python train.py --norm="layernorm" --grad_clip=0.5 --seq_len=1024
Each number is 128 + 32 x the weight over the matrix's rms, rounded and kept within 0 to 255. Layers, rows and columns count from 0. Numbers have three digits each.

# q: layer 7 attention query, 64x64, rms 0.175, rows 39-63, columns 0-63
# k: layer 7 attention key, 64x64, rms 0.168, rows 39-63, columns 0-63
# v: layer 7 attention value, 64x64, rms 0.131, rows 32-63, columns 0-63
# o: layer 7 attention output (transposed), 64x64, rms 0.127, rows 32-63, columns 0-63
# up: layer 7 MLP up, 256x64, rms 0.199, rows 0-42, columns 0-63
# down: layer 7 MLP down (transposed), 256x64, rms 0.18, rows 0-42, columns 0-63
q39:124114148178127067161078110154074161113102181104129130119146118133178215170143106195122112159168097106106148210120111164059184099086128123118138124120137100143184115117125113118069132062116076
k39:163133157174189149061120113099127133100035114179106131103096148136135153103100167140141227068158194114127098096112114098113101133113146104132139141100096150124154076147049116105154133193119136
q40:111171110108123147120202120146086166144174154117147135151114113079158146117172147166078147176065128068098103090095157180116125150179189069161129128115078107083146175145128096108089141111119088
k40:138084131086114139099135091143077096105152172128093187144133119154183108106159079165154162141114173100169078122109098176115101136137182101181122150140077187104174100128140144097153203150097109
q41:148165071144139133150129141124140096145106148165077142087126095043145209036147085105098192080134109101182127120067074094116209053180089095114165166134091187100137083120115175128162149215128177
k41:090144061129113093206088144126152161123109174152082147158154119128140110123140136095148117138142054128116097133185105122116173120182111101095116091120161186168094115127142146085146094167158141
q42:099158127127127074084163165131090163177164121124110156110123131149135138089172146129097115153110120076124131116094139126171077176096170133187171138151104147100082161122150091134146156139114106
k42:112113113091122133097126094155046152062123152087093179135139136159110141142165093158180101132144125075156122111080137131116104133123144131138129143185154205092116091129130105098133143114127140
q43:149150116134128120143165137105090108162130142117126124199106139074127110099118199069095166092148145155115205136137156067135180106118153118055129181096123122082149154100135149124137190143168075
k43:124102150186103102155136147107109140138160134103119165158163107153163142161103111157153087172122119134101150129140196068168126132115105151088150139137099140124096114042157099035093135117152103
q44:059168194152069108135184138136075102060147132093118133167085116127067150130100145160112136085107106148124115176091133100139081088092172212135196154224131130167081147115101094130178174093098135
k44:104096193073091175142135169193083125104144192099105155173145077142102143161146128188133104128143118104184083147076155152128092117157156138127147129150169141147046102106122132116204116059136135
q45:041135142126065235033164196176120112111087108153171114133077167158073094196074043139119089085118143104132103130114082152184111181149164178142110133165155112135141192133134060172155121065098104
k45:116098187093128199115143127189084119101138109121176058118088072095073152148130125141141154097190164189112169125089114205178127186140176118071054113104152100087152090174154079169107084140168090
q46:130086164130128131133193216121050191101051121178155109155130079040142172228072114163077152112178170126181252127058176108162124117085173089089118107082080107130105106126126101126055160124165100
k46:149132157146146133180136134081098154131097121137160120155099135097097154200094136174124116139124147125101157148112172097090102104141158170091118143101102092098103163120156120153107131139156089
q47:146102164115159038175101087058087091065139116138161138078192134175105128181186163190183098155094103172051124111068194144057136107101178147187063149110091109147124150144154133067127136145123084
k47:207153099173158065142125138095120084182119153159131125156087163174089116147102128146116096111110107104112124135083141092018083102155125171184143168136039086102129236129072144135153161183071148
q48:142141132112127152110120106139113104115136092176145129135115133142135132082141115110183109091135102108125088107142142150151109160098090151104143130096146127150143100086138139108118152145092175
k48:128143110145163142144127140117075108115128123101172119120149119147131129162077132119106118154127161126103106152124138109197101130160110116102136129116145146185082133146181078147152090129080129
q49:127101162121112116153152155138099123112098137143139137137137138130115144090140154172131074135139112162122107116095146054112114155113145203159106119175177130112102096125159139103127112140111145
k49:128136095165147089129113174164104099121101103110139133115088123094100183144130115098120162150128117130104129133157124136166149156137136143101145134097131155190076149147149077156122090138131135
q50:110128134149091129137119100118145127154122157105064111135108122135136157121103119084151136142072064089124127135174118159151155095181136111151131150071133169152134139131133116091110179126128105
k50:122090132140124118210136144132121129099149156116107138117140142151153117100119109115113141062154116152161121124114122121141160108150143131107091138112172154121149099121100159113106133127092135
q51:126101131114126102128089146116127142146075180133090109135160142113126129142159171141177131186123094128133133150128150088138136145130120179132090102129136154163133066107129100128132129080147136
k51:085120142121145128212098167121112121069095148163142152081111155101166126160120120161104155068146130133121128096155096092201150092138124108112100129136155176161116076164143095134100073132125146
q52:151160138145111110145158080124136187124198103129133131099126122138132146109137125052063144082119112066159119107122119136160119084156138133135196135092104146079115173153169128129139126170102058
k52:117100140118090077096139105137162104150142150133100116111155151139114104112193110167144083126136061121129145134153136177064132139104172106148155122134158123104129170107125178091122135147124132
q53:129146111095083150135141136121130146112118164121137163097130167171117163170110056170147151100103125144139072107176154170132134118111157094180130129122087127168120120105067145087063129120113087
k53:117116126120142119160145081139117193132163175104119165125150113128156092141151136144103130087136150110137144087105090087096098087152174108102106161147135142123162106145145112099171157148132146
q54:153138132109118160175155104164182140133112152148105193116129112079107115174126126112109173101111121111140067111151123137121150139153173104117120140134145094150125146118124139100115130113113096
k54:162101151134144103109158074135124066111108174131093158159142062150180121127131105105146110160121133130120143170165073138099129138101147116087193130134102098111147147133174127077168108125156128
q55:109135145148093143127108138113128071133139109171154110177095117128139135130111174107125123159133100137080150137128133093097165153134147145058104084174135067111145123121107125141091131124143183
k55:123132092165140108147080182158161108147169135146177170163152086143119129144127132172101123141107154118120091123145134084149147102110124129098104151112131088164106111076095035160118134093089140
q56:148115124107149131173089119109153120136117137132174126133164105129146115137174138126173099132128170104120155093134134093114136162152094060128089089113152098131182106165094163104088092145159123
k56:105142099134140136128096168084130171153153091120132138169115166115168179080085108098064110090158121093144134129134129144145157139133072118123166105139153096132142138104130131115062151097131093
q57:167160122145130202095164100173116169104132166133132102128160090124116113116126137157099150102110124100125114134102151174120189104146160086155100119136107107134175147087110079090138110110099128
k57:125107175146114167099165133112087188105128142138099167096164070063188130089064110190122176096142193138122011131079102117141128092143154121129189138155128150189165096111117097083163181178096122
q58:164087103072169098195117124107183137129080083163154138096172117119155133124172113101123155175129151114108157088105152174109137169118150076161078135066136104094138136134123180098103127130182096
k58:153157115120181065109149141139171160155101025165095116106088156139120147122130104110103143084136066088136184142122123107110141160118125091193163111154121133133125205111141191130079113120159098
q59:157169175167119186138108126134168073128118090156150130171140113108095096101161198084113132074058101106094104124135029069168167111168108114135096117170106102077195162134085125139162098162109154
k59:148163167045134177206150101092152122101146157139099125118175050118212084126151185166073053098145135146081084121105132167100149117167115157136181129147206096081146080083124067082111084132114140
q60:209075096061155154117102118088161125147096101182161124122189150136148126159128149084162158179153165077095101114163165132122157174170157046131058087062091056090171136135135153121066079145174157
k60:121132069128162118148072152081178108116136074193126074114133199143165117096109180097131108119111084129097125120199134116117167145136091118110137066111139048131138150113128184131072110131195173
q61:066143096153079148177124133130112115126116147128116104142142124167127133135090144154161089164094093157085128123181116136113158082130104173138126142131167116152136135148110153186101125116072130
k61:125126113097098148140076147190183112162167163104135102160102146149065099119156125104154068146120100110121110133180131096149169146146153159069121133098189100125118116130103169173132051109132124
q62:085081099178113149082152100124076121110143194110104105083108121137189171112055095138111223104157125167191176171153095188170130108092123115108175058153117167132091056062130110139054157127121125
k62:145029107131140062161078119073092159187146130176122067115210066156205212129054120180134171169121142147163124163120139177146146175152174078098110081119073106153148078037160153106004092125144136
q63:102144193131146103154097137114142111103149085123155171095173156163148113112151140156083072165110090092075071147141119083137093123098146135179142133118138097101107171120200098152158100132109095
k63:135173105065179119109132139167160047103130112125117166090096180171145097095167137103119061086139097080113128095161118077092123151097121157151147141147148112093150192153112171161132096132126121
v32:128113119130136139123145046140110113159127158168097092116085154106101141134146143124181127219058182087134204155163105136050101160104161138124117149178115212094107126158034148137136192132102176
o32:121136113134117081182129183150195120097083161143147115119194089145162080138086172079144152070179086168113112082116123090182175106093098110146116134069127101163131097100180173147134136120153114
v33:159115116109112173171177147122127178138154060108087145089152104102122138174129168158100103107168159079084130144145149135115118039177130174148114100133147096112099112172103172166107113104135112
o33:074132120177183095095075103102134106085136147152092143156104173176144109078129113111152119127068116155179115139100118137157154184101092111106169155161104116157126147077141126105152147138112202
v34:174129108167105051164093178131142143175118153097121120163124092065154089130131089117134152122078055185145045171159077158208191173095140107114117166127187111137156113156070102052172150083166083
o34:089112112117128130108129108170139171093099120104160168111091081177031152149100159152149104186147171109105151113150119107063122093166200114213072073077123157104149233136152124145033109167120158
v35:138129164070120074089095171117123232138121124154144086130208126123120150137158045126128135128141112116130145153112107167195118104104093134142149130081070110101149159123143090123177059122146100
o35:116179074151156188151144113128110078102114136132160147157041119120115122124102129179076152157122134146083093101149141119119128134149167123096071124194155146097072126142139130158135183125089121
v36:115139101156123186065133158114128146083165166088090064085150126136164123129102221138150107200152163165097155072136134126076121118129115131095081102113141106095153191061157121169101083087123097
o36:103099144115171072131100109067116103166127084135179157186095147180108131144107076139117165049144109089140084159125147084161121162138121153118218181127104096139116037175101122107171137183147129
v37:113106092112097129104091166140194152138103134151117176192118120202132124103169119139125131191035094122145117107129132154085138149139160140152131152134146169073120128146121111121152079127121104
o37:167123123063144111155147109138127107116129148133119149088159099073138106148059103153113176135161193161105114087092135118130108114117154091136123111108125120152120159111130180132079159108167208
v38:158191098110126138175130102137106116165136123148095169176107091092152125128132078132147117107139143154099175102130096101128070119094135138119127118145146117130123102133121162164102167083117157
o38:073093205156110116122155134087172099092132104120112104086145125147120130138139181119138100131109128091142098125115116174141134152148082130141122103144120150166135155110123092114180122181128112
v39:138116095082127171095169186135157160078163041137169159104147084117132138160126076112098082102096117128080144129126153130154147160098079164104178120139150161133113109099090126141188083122215120
o39:127127139190130140144073077054078116201132115121109126159128107121142108115133143165201153136119131097167132081129130188106079126185104086138067156169084080137138162141155105089113180159105126
v40:094140131134149109055115203125150170155114099149169160217113118182108168129144167131155066210092154090147072123111185163181123095117113139131122118126127118113082102081148090200150097127131105
o40:200144124141136156157124052126094070086124168114110114081142161100149145128138056149091210134137113216085157062107125135074093125122138141121141165102091114091128152167118128105145178141134163
v41:135158130158117102103128079137134177145164155119145070108138093128104120110104135104159143166211188172090093158150148118174127131131107096134078115081166150155133135142161139196110161126107140
o41:094079157157143139131153161119116107118061118119160143152114155156101177172167143126093112157105093142120173157094127094140126112136143195132181144121110120075125099131135078110149092164114087
v42:169095112133141128128157147121163194077118135103141102148127128181151118146107080113180142123153073180146106143124182201104169163144082120161132095124161139116093127084161125148095149060124129
o42:088135133160067139121088137118121113159143125105130163150134089092085097130172136161108134143083169102143147138088161062140105103133183106132129123131138109110141198145093131106123125202162150
v43:139127124131096088160157085143089122095143129165095097119158150051137170189117116132135182150062137104169189104110131122098167101152107102142095190084104140144110119101138200104169083105108177
o43:082157109091129200101121173130184167172136107094135145137124059208131101109122149090138119106159129166100094102172102138118124132098106121112150115162155114145110142132107087114099165121180070
v44:160064160148139135130104148152118104075090092104140036094136146087103142143160082180128111064110137085125103113122107117173099219128143103155187097150150179164137143151095129139147160155153129
o44:141159110137067137163148102163118109188137123159177146135074151093121113099091127063122142165136140158183196114129152118126147083125099113096051194136067123094159108115154193163079102107113126
v45:119158071111065125067108184155183178177119114102118146218162077118116085112094140108134107158138106134160053168126105117145238122145106130132074122084131134207111128203162147135136165147091115
o45:132092164115203128141110098154111145047093133135154192087128118140113169094120106162142145214099152165057114127110139151116098097153197125185187110095150101074135176062123087072093068121198184
v46:134186119142124123169175147111118166156130143093128143089090104087128172148069137121095090164186196122077140151163210078149148080071100104127087108093165116146173150122159116155131129156098087
o46:093059198179163102064109137115120134114105104086114088161131163192134177129206147144141123137112100175133126179106049148106091139152132191124172134175086145119083069127117096097149140165085092
v47:094167128103121103125113132169134071171138203108061093223173070147138111161134163131083101131106119138088119056104087107078167075146129132102107103105116056193128120137081116080091157116142112
o47:133120119091200148106127126115186138069121028136149146040120119142164130078105070182159169114115166102121037150167121123141104157127125135158153144115128142128128171134155128109157102140123171
v48:129106119154121157110100114162169103143074118089121203161124155208122136164123155140127039123036069102143182151160123142102145168177143125176151108126166147070140146163112082114133174093111111
o48:160094086149153081168147156107111157066137162144147096128172135064144113105116112140135209152145184139173072100085164117100146078123144091119140116137079111149134117065084197124092097149127218
v49:098118111151134125097142172094175135116139096131160094153204171161150109155111161133089144173130084149176089165077162121061135122174095134096176096140128070107076142025135101120168076056162134
o49:177182076081186173130086079151084115139161127113100176161109080119121114112157067203146126050127158089100090032184167127145113114121112077134109159128134130121172154176086119093125211165157161
v50:077106131099102161183146122122120068102154113136091129121152127122128144177132109096172130156081107134102193121127094154101149134203133140139066151088087118100149107114147109142135107149093142
o50:129127112101130137109146147125110176095169134140145165123126107146153069095093141133134145113141124093157068126117155124148102144106142101118191114146172112172078130143144141116153109098148106
v51:129170126050148112133139112102156168111114085110133141091147095090135117050157130150065178087175149149175155138117119169134078090106121153094121159180133132147193145174161120130106123165115149
o51:141109169121095130105105134135092081175143143163099144125119154160125161161158179123148034118093101111058122178131125145146155188135112097152102079109135154121112091092135150131162153089161097
v52:148121171162147108112135136125091171125085172163151088068111120138133135103142215147182201142097167175106131080141102136138140117149113118179099171104195101141101121079094079129152017159071129
o52:112112088082122153128137136153158118120160093123094147148127140155102140175046066094082108150182116175165149169097126086137140144108173155084167123062128129117092145213164132126091169062170125
v53:113141192078144118103125096143100094174145129087154144158170122075136106113080098085080133066206103137124126170136147104134125072116101105090136078158102088162148140126140150096142132105179124
o53:126172082207163160141132134123131156112107104150141092136102134157100161113196131192160101112079078044101089131159097172159169137159115149134102141134131141112123151109105061115166116148065093
v54:127107145114135106176144169071087128123120164165165140193171146178094134120121092138154161142139158077157107116070142087110115119121153098149113135169045118119046099030164123188096154088153149
o54:156228139111109166090156061236163074142131143122072126092098094059134114113165141088055145111140107168069124084153130128149090112068118141097132186097189154135164162198097147144177134101133119
v55:110131088104087176111122184120190109116141088117142154248126091164142135143173173140120098112076091120116088114154103153115117094179125136126161075155182137100069128096146112206130140079190113
o55:172116166145180108129127085117093111119136129135113134077157142096127117119094070188130156149113175115155093065066180150139134141126081085159129151137051130133177179101100151081124123190130221
v56:126118098131126137118127118120104083126128111100125110141148116088104130081126164138138113182180156067115155129118078076088073186134199145120065098148129192087138145183193140199134198152077160
o56:137128189131110085162160122150112107099112170183143122125105161133121127110087138094139115124103096154088112133116130143183167105104101121115192191107118127170135010089122157147175085106134133
v57:113128096204155165121211156136172067087202122142138134122103104116156157178170122089113146142079067172147156102125110129048171179090122126095095121080183121185125133082074095081121106117151160
o57:115084137080099129109093133090102184185149074105096135127215086167130072132108114196221144072123190087156113114155134128146069119191100115150142115149113071122139174195151133093126136155127094
v58:139144124081124121145168141091080122111135160125152086086126096119143108146114127142165097119220177165127120098130189124105149094098061112110121107093143112202094118067158164176130095154083165
o58:086134176146149152097099145103141140156167073083090144140122141144154152125171145117123092113088084124113130171117124128137080157123144168139150170129113138106119101179154032084151142146158045
v59:146130159129115081104086090149106085134129155094114122091123126111184091128184140109155131109172136160110165169173109154186064103107156133135071106115186159082170124171180155076131165080160106
o59:087114112140123113159136184079154169117112140130155081175120144151038156166098167157110112147089106091124111133105136106136209167128157110146171123150084147138130111088123099171145071194071106
v60:109155150117156147121155093139125112129166149145147106122138109124165169161138170114097068124207164080074154097146155143179070186055109136139107132080130109148150190142092131116178085165115136
o60:127101164173162144134131161057096113139138087111155052141116158141135158120103083160176144111121108135140145154125102122104112114193086163086149181173108116171114032126173066155154175156053060
v61:165184093139124093146159139142156093132114097144101120055139091121154084200125086160093104092128107152127181153103168103092152082216138165130154091152115108133170107138123103152104078119122135
o61:075092109127136167103133143111117162109175096114104201160151167140154146057161184114142103117086169099155064125168134153121092168114098077118120082110098136127103133101130172110163157141148168
v62:147169150098099134149102141131168116081105176132098142119159136180086111020127117140174130128152117112172095173124140108117190146073159117120130143114120134102115095167125180031135136157119099
o62:146089106084199075145111150100116166185120156127105145137129086090127137178144157095070127159129138136037175161135091104098097111128199137137098158102193149146169144092142096153108118065156124
v63:148176132145159097160166118114105176145154126153114092075060095063146110069132110144138137151159190136111107099120146141182125117057124119088150158150134120125151113131066158123102155127160109
o63:098095178138089124088086107108160084162098112114124117141142143183115167175166180077125082107131091146109212169154069113079105153156102167154079103122125156144132132146151110135143155164102087
up0:171117123112169141156097115096116147117113104161134147151096128125113151142147123132180195159123092134072085088085151153133125109226086104169100127137117056106138093098092160114095042205131162
down0:112149145124147118058120115115079077133145126106126191109028173134161091130149110117145196093139141115137154110091111133121051168134174132191156161100177124127109167184096113144109116201132119
up1:147148069132093156164138136078165150122054146219160082144111111167166094138114144039165109157112123164120148119135136082107187205131138134060073141108157097103114070126097133145117108083127153
down1:115123133147100140070123106160088135136158144090086073131113118140153120102126185167112164183086170119179126069125115137169083152153095154105121178140171103082111164121182061117101198153079142
up2:078105083144122105206130083112098108131155115150123100106160163158141121129111152124135093155168121124124200122129144112168174128131117113139123175166064119110200117125129167144059131135178134
down2:141103130145137129172150117145129111133129120131075161234108120112153169123137123075113118086082090130118140133163066165160122146132128109150127144106192126110121177082147133080122143097119102
up3:119085131116163170116045127147172114156091151133116113134100177137171172091132131142125159106136108144153157138129081096183092152101142111117150074131170144078158073217115154080110139115169121
down3:132099159105115151154147143102051150159084124090140080201153120130093178159177128148163130150137092140104134143069143118129100082133112085146112148115109120154090099144110102157136139139161126
up4:128058118079129144112127141155145137134077116142134057124129113128092144106119138086175134170129106170126141151107124141115146148183161107101141146126144079042137115165097143124122007078162161
down4:092112115147063117115136104185106143100095153146179105133144101168081131118104187161113115153167135114159084173145179155180110107121119151125155113084171141098110150135107163145104085089135092
up5:125055127110195112145094128139156104154147054137154033158155143153134135100139121145169135252019088154098139125110140070097090222124145125106148187120093107111179128161092091105089089163159153
down5:122089184072099154133158158113137095215056035140084120141086174122048188087087134134167097156109080195115179143092164143139130174119183188072113182176089084129054073197100182096118160114177095
up6:186100124104155165119070143094130161110106067147115100190131133160117173144132151145163062116049145086057157193093134112211103112112101119098168134100098119158129142110090190114131130141116160
down6:119124116114071149115097078125146119145140155116158145199116081152106124127180142149122115132115149194095133148135101124123080150200111166165111154079104095131128154111107125075112212138101119
up7:166107110131113139188129121061142105168135150165141103101160156179121142130098054135104159129133095108063216104109151135147129096154126141121105102132125092128161111119115145139100091138143128
down7:070158137125141140102146142112184115175197118140111148154094092120100169127183132130129107138136110172101115086082122153184139114134046091121123160132109134123127154084084190112147119113180136
up8:167172137100149138124122118159150123163098137158143119156192108136095141120066127129162117132101152092112145114114146156092123098127148020139146114104141091148207193175101116126073053115106119
down8:104121124161162105154151155123159062126097113150155104134158055098091165113201097082138142118188113139111105220121136158085168128137131108145112108150114122131164126101107097078157159111096175
up9:195149117087138084182120141103155151097111150115137134113108143163125181115154200152145182105097102090053136154154160145100090140166066158134134074140067101151154139120089127100112080178152110
down9:106181098159143125109150126127130137136060084113102190139156077147064083124117165125105065147130188158091124108134156146102120125096155138169158190129098152154157128171172103092152061139118125
up10:116101116118203130147106133107124120155152060200175083159174120127100140149152195075141121211085151117146159079127143064116109125116178134077121132121067064187101131146139129093155104127119103
down10:168067164147222102124142126183176076075084117147108069128091150094093112148131143147150109130128112172134153116069146140127156144108154212103108129136125118131095080142107123094196124152138135
up11:131066130146138078091085112099135153141117077115146083229151162177181163149133170154109162188122157070156127132147117088133151193152114057139098063144072057077116108123133145146088122096138160
down11:082122126126068147163169133195062147092147160116144132146118071136138109124075072185093145090138181118088099113131107121141114133094183147124149047184131162165120130135142138147122135104135150
up12:137119096132204158176101085093127167138115085124153123104140209121106163123188150116182134145113153086065150129125167123118090138141058131160117151045155135130113082098134143098105083104115182
down12:116128120089109075119169111182155109146155130112118170105062112114169188122107137115121102105105112215166081100131070120089188129111107183066153175122146107126175160120121161131079130166158109
up13:139129099148130123160110083094155114103076144156115122105172169094138136149093090140170197094177186122143152085121054143117167076150163080111120105119119148171198123097042146110104104146132132
down13:135112149201079133115136088120120154170183128092178147059105135106239098139084141112088130129105121107145115133156123128137077157131083167187083105132188095121080129154145168087129084163125135
up14:127156110124122158164113177131150197139087060132083155080131137096188115116181143133120177142050128147150097078126088124105158134157142088146130091117153090069139121129100194168081097178118156
down14:113116171187112128154143125151188107150095136160124118108121143140075176086105126138097105141136090124121075142078141107136149117133148108146155068146101154135161164132106118122120119111130154
up15:102119111139127118085101080110154134144146096123140139141145205178118110124144151125190156098098101108141178146164069003137146127132097121119135085120192039163109115168130173133064067121143148
down15:119101177138106121118143159129140122082093145137194117070083123165126144099065106157141097125155208171198103150113105127095118067188084119095086103120113149120190134119180118126054168150133185
up16:118173115171113174171073132083172120196124131146090050129123091148135106090106125136117143143128143159107155140128071101092129169218137154115116186144119111068213109110102160111139033137119161
down16:134173047102134091157144182088140174115144093139104134051174132152123125131142101126149151147106150094106116155108097118107078184155128140141101165150156153105092078164216134105121146106107111
up17:122042106093161063148140112086120107132101062143166094150144138177159171115133134096097101188124090171140139109152185126135099129120144177123107154152044113106135119110130133141082127137141150
down17:146188206099129172176166149135136111137136128136098184134120104082172127098138081117119157130076098167099101130121145139103113080085155133095156131119129122130130160120115125092127163093178071
up18:200101144102132158125076089122117170123134129120143124056131184166102159110127126162148157130120205086135100191093083165135121120165113105089089102115109129063158192139150150074093075205134179
down18:131162142157099153107149165115164147094097129152113083141106128108204148142127123097133077170137135154101056135046108136145093132170093159159145130157130201101128128101124090101105172146097115
up19:241127129174201093161126161158204159041080070131091094087177126111135172157121144102126137139139166104100147116097165123086126108168168118131116153140080111109153090123126169123076090145157147
down19:111144123150102138145115084131119151198053093117209115122115148102128200119132088109128163150158155178094143146088108176061100132127129051114217130161082142141097108109199109100090088157163115
up20:161102133119155119199148102109115129141092117141114130084162156143180209112129064134116210121084144095136107069143157064169118101112113112147162150123131138110127098147067109127097108200216122
down20:051102132148173137074168121122150085170117171150110113145145180099125184112106193086154104122116142127144135030163118145092132129172154204168123106126117101103100159077115083144116133110173139
up21:123082099088140130120112110106255118134109153185136117128198154143130099155168117098171123110127165051151208111117084100171126088123139088148116126160043093114109138169137154091060117190141141
down21:048098138114189125121190143171132105108135151182066207138053163165132127156129122118133109160103107130099109127122091151091100136191132089132099141172118162129114139134076085176047150121104191
up22:169127150109155157147099112128156179111078146125100109155122109135147170137185176092146188164089152140144193126086067182125132099101163082117116119065117114086129089145121122084129101132129144
down22:132168094117095082120160154146130158107057143134122095131123121076124148108111094170110071090119139169100094164124109107144122134132176180176160122145155188122130136121154183112132129102130126
up23:162139111116146087177124113096134182116148112170144116117124099111155159099188110107179136129125127086129126095096127025094190197154126052139086145136114154131100091114087125127143149192125161
down23:133107084172098156077147129195155138126126141127060106167086143170139116102124160142097127089128072170104146139143104115182079071141128171119121127118163155141080111121098125146132165131134150
up24:140132098130123167183042127127105118125091147156129138171145105100173122144105160155165184172174109087120111099127160091152122174096183117124132111101115116111185140181053114170082121088131141
down24:130156142190191175127158158119077136131156106134109193137144126168107151136180097103156120128122122077125133136076161092144138135123129075129068112077130152169095111135139102143152030099110175
up25:134135093142166127184083156107161172191126124136166099110089107103180150129187105105175109139126130120115204105102183153115153180145133096137149128121103100139092074096148112108053116144156158
down25:086156087145160107193119107167148133113149093102168138148097146113108126140138125135127136128138117056113168131122102153127132140139134134133107161087167222116066131095167086092170120114106131
up26:138076135111144113123077089099164117124143104115196123104160173155072089189183146108206130124096140107097157109111161074090143163124132084132117147118152106082157159150104145121142106140125136
down26:126139131203104093120193209158096109090128140112125112151135080160178149091113135130145136127138089171162117104150124111131077079138154098164133119094120107165087095124127105179122138112102154
up27:176150122072141168154149034104171157211087108108098109156142173145110133112132120129156118166156105101107190122122091114127116135119147156109111054133097183150134096146174157053109096126152123
down27:117108148142084101151132115116111073141137121088146137198170132092108122134132128171144077155107106155117143130154171100132128132175128142199130122106100142124077078158127094170152087127080187
up28:212133132125135102149026104096131195149138092127109096106096159172090131117190149131135094118109141133068171159130151141055153121165146143135142104114111105126157150117106153118135136140114131
down28:114189112188094137102104125114119075118120142064124094124114117123110074092122136155080150142125126130122101103173161158102136118167168186116107122089147122188166160144168131116125165167129087
up29:152093100178149090131076096141101144133175162143122150113158136116181093138120114107126101164111113143122126086133137135125161147134112109115107126072121091111154138107134215147145088168102144
down29:100097123089125117080125160118141083120115085116107144140131134137144128122150076159103116156119103169128134132132150121115123153125156152139127130152151147134108127173146118146163065135094164
up30:138124085085122095155120097102116184160100125125103178161153123142124079156137138164153147157142081153051180173142082103069147102149177123082094147069094145133154098165197130157084126115135134
down30:102138140124059106123134163103139089161099153111128143175180131101135088065097173104093168141162158172096089101156168102145122126148123130144163146183086101129110131086097155057126135195120102
up31:130103151080149122092120148084130144113128083174167045080140110186161140110164077124089126118144104162116130109170140060186132157088135146142095076093131080135200076160095108156112153136164119
down31:072114096133086097099162124134144121134125156125062166145106150121156054127145141153140088109084101146122107190171157146104166095170133129122120117184155161127107105127165088152097142181102098
up32:125108144103143127073122105093128173144101120110108138052125116173111184096158113164179091172081122135132124143164141106137157138152146142100108122137104142112149112193117081149110082172110216
down32:139151144095128128189130121136208114115138139142136179114134137105139131073125132102137146076121099166122119117097133151116106131109141144102147148115112118107153172106154156047163143120133060
up33:179159103142107104117160082073118112180095114115140131134111157148159110082063135123095171132127163130115106088103161087113172202146099104063116101077149120150165113111133119160111096189172153
down33:134073149138091120083157073106131151147098114131132042140153082160190136149090133133101112132102099120082097129144132141137132099124147143122128139174154207122103069151121092165188133145154118
up34:140049065113125113193159083120122100158110077178081113169156140133121110145140116100082155135137167117127102085125143133130099162170212136106064108164089148130172119140120181076104144149136124
down34:090095179083115124108101133187149157108119142122074181141089083154128075101161098074171169136125121211179091166145139078146118115102166182079151106099135104112149112145064131095150126128218163
up35:191120090120128147126117082104097109127134090204128134176188093118159157105116131024084092115075197124102113096132170120104152110160181116113098146142159189031130139114054175085132160140151170
down35:168112128144141133131109122142057053121175171078054115124130122102107066124076157107092142089116115087142181174149161110131176136151111168131134174130193097127074131227125116180132117175107132
up36:147086088120155156132145130102112144077059098161093113176152146127117091131125160136170119158129106107092106090123153058133171180122112130055138127155149095174134124221091131159068076126130132
down36:163113050097166107102106132139117083121181107111136064129125153156140122152135101116092133103224148125103126114130145181098114118122110131106112176135142223126116079161129138150131163137083090
up37:109143078175125104147116085093102129148177137098105173133115119188113141156122119118097092129170123121111148147148161153167155109113130164097155158088088129122143119122116163104141119131106112
down37:156124170081149150137157174156185138117108097150154123134167121079134129123135138145137147144084129134092143120100126105092108115115097110127094118144176103147099130135146078097106134138162149
up38:128090121177217112152121119081147138120109130128157096104160136108155143123137122122114112178162155153077105061163096073175121179152106128125137141131115103076175102128107132144149111109117120
down38:188104101098255090145172089137197105168098110165104109129134101167077161100156157131165131142143166115066136121153154112143137127141175103093110170069062130134182125035116168018105109163164128
up39:236152055108176138171076106128184119111087177148121126086156093115169120096112152123140151102184192077106095135064114152126096114245135125084099084125120057148199185077165128100071124221163167
down39:117133163200124084064120154159109060153175170183107065138132140095144109128138108084003176159054085079123137246079133073154162146151100148162173106173169156117098189059179091153114091203162106
up40:163171113146175157092148140100138074121098101141090109120145092127138122100172095125195148087173124139102099122143121137092126127210105095149178116064117104073140088136120111127179133143185160
down40:157153155144062114105175127110127122112137125099106177104148091158137103118088148133101142138059105091174116135109106135152141131066155174117171130126139147169113121152164112065177149092120113
up41:145162134115155146139105105109163097127109066115086118094150125185152091120098168157099170120068143140096093093108105090105227126176143125089152121132143106142128189155145111116166118114128125
down41:099098103105081054071181115109115086133142164143139124141139164119138148141112136136112163080150129156169116109145163170137116127117118139144134105109155144123150084127092115190142125085141123
up42:098103091129132138167117089129150150178118125127114111152138156243123116157140153100133162127130110123120168047150095095146122125149142091134124166143168057137130098111104139187096102135141083
down42:143125123164207123121142137091132108181115036089156149151102155158104154150150122133107114117097127136172122119104170140142089071103118125151091157075154137154118144168116153096120112134088137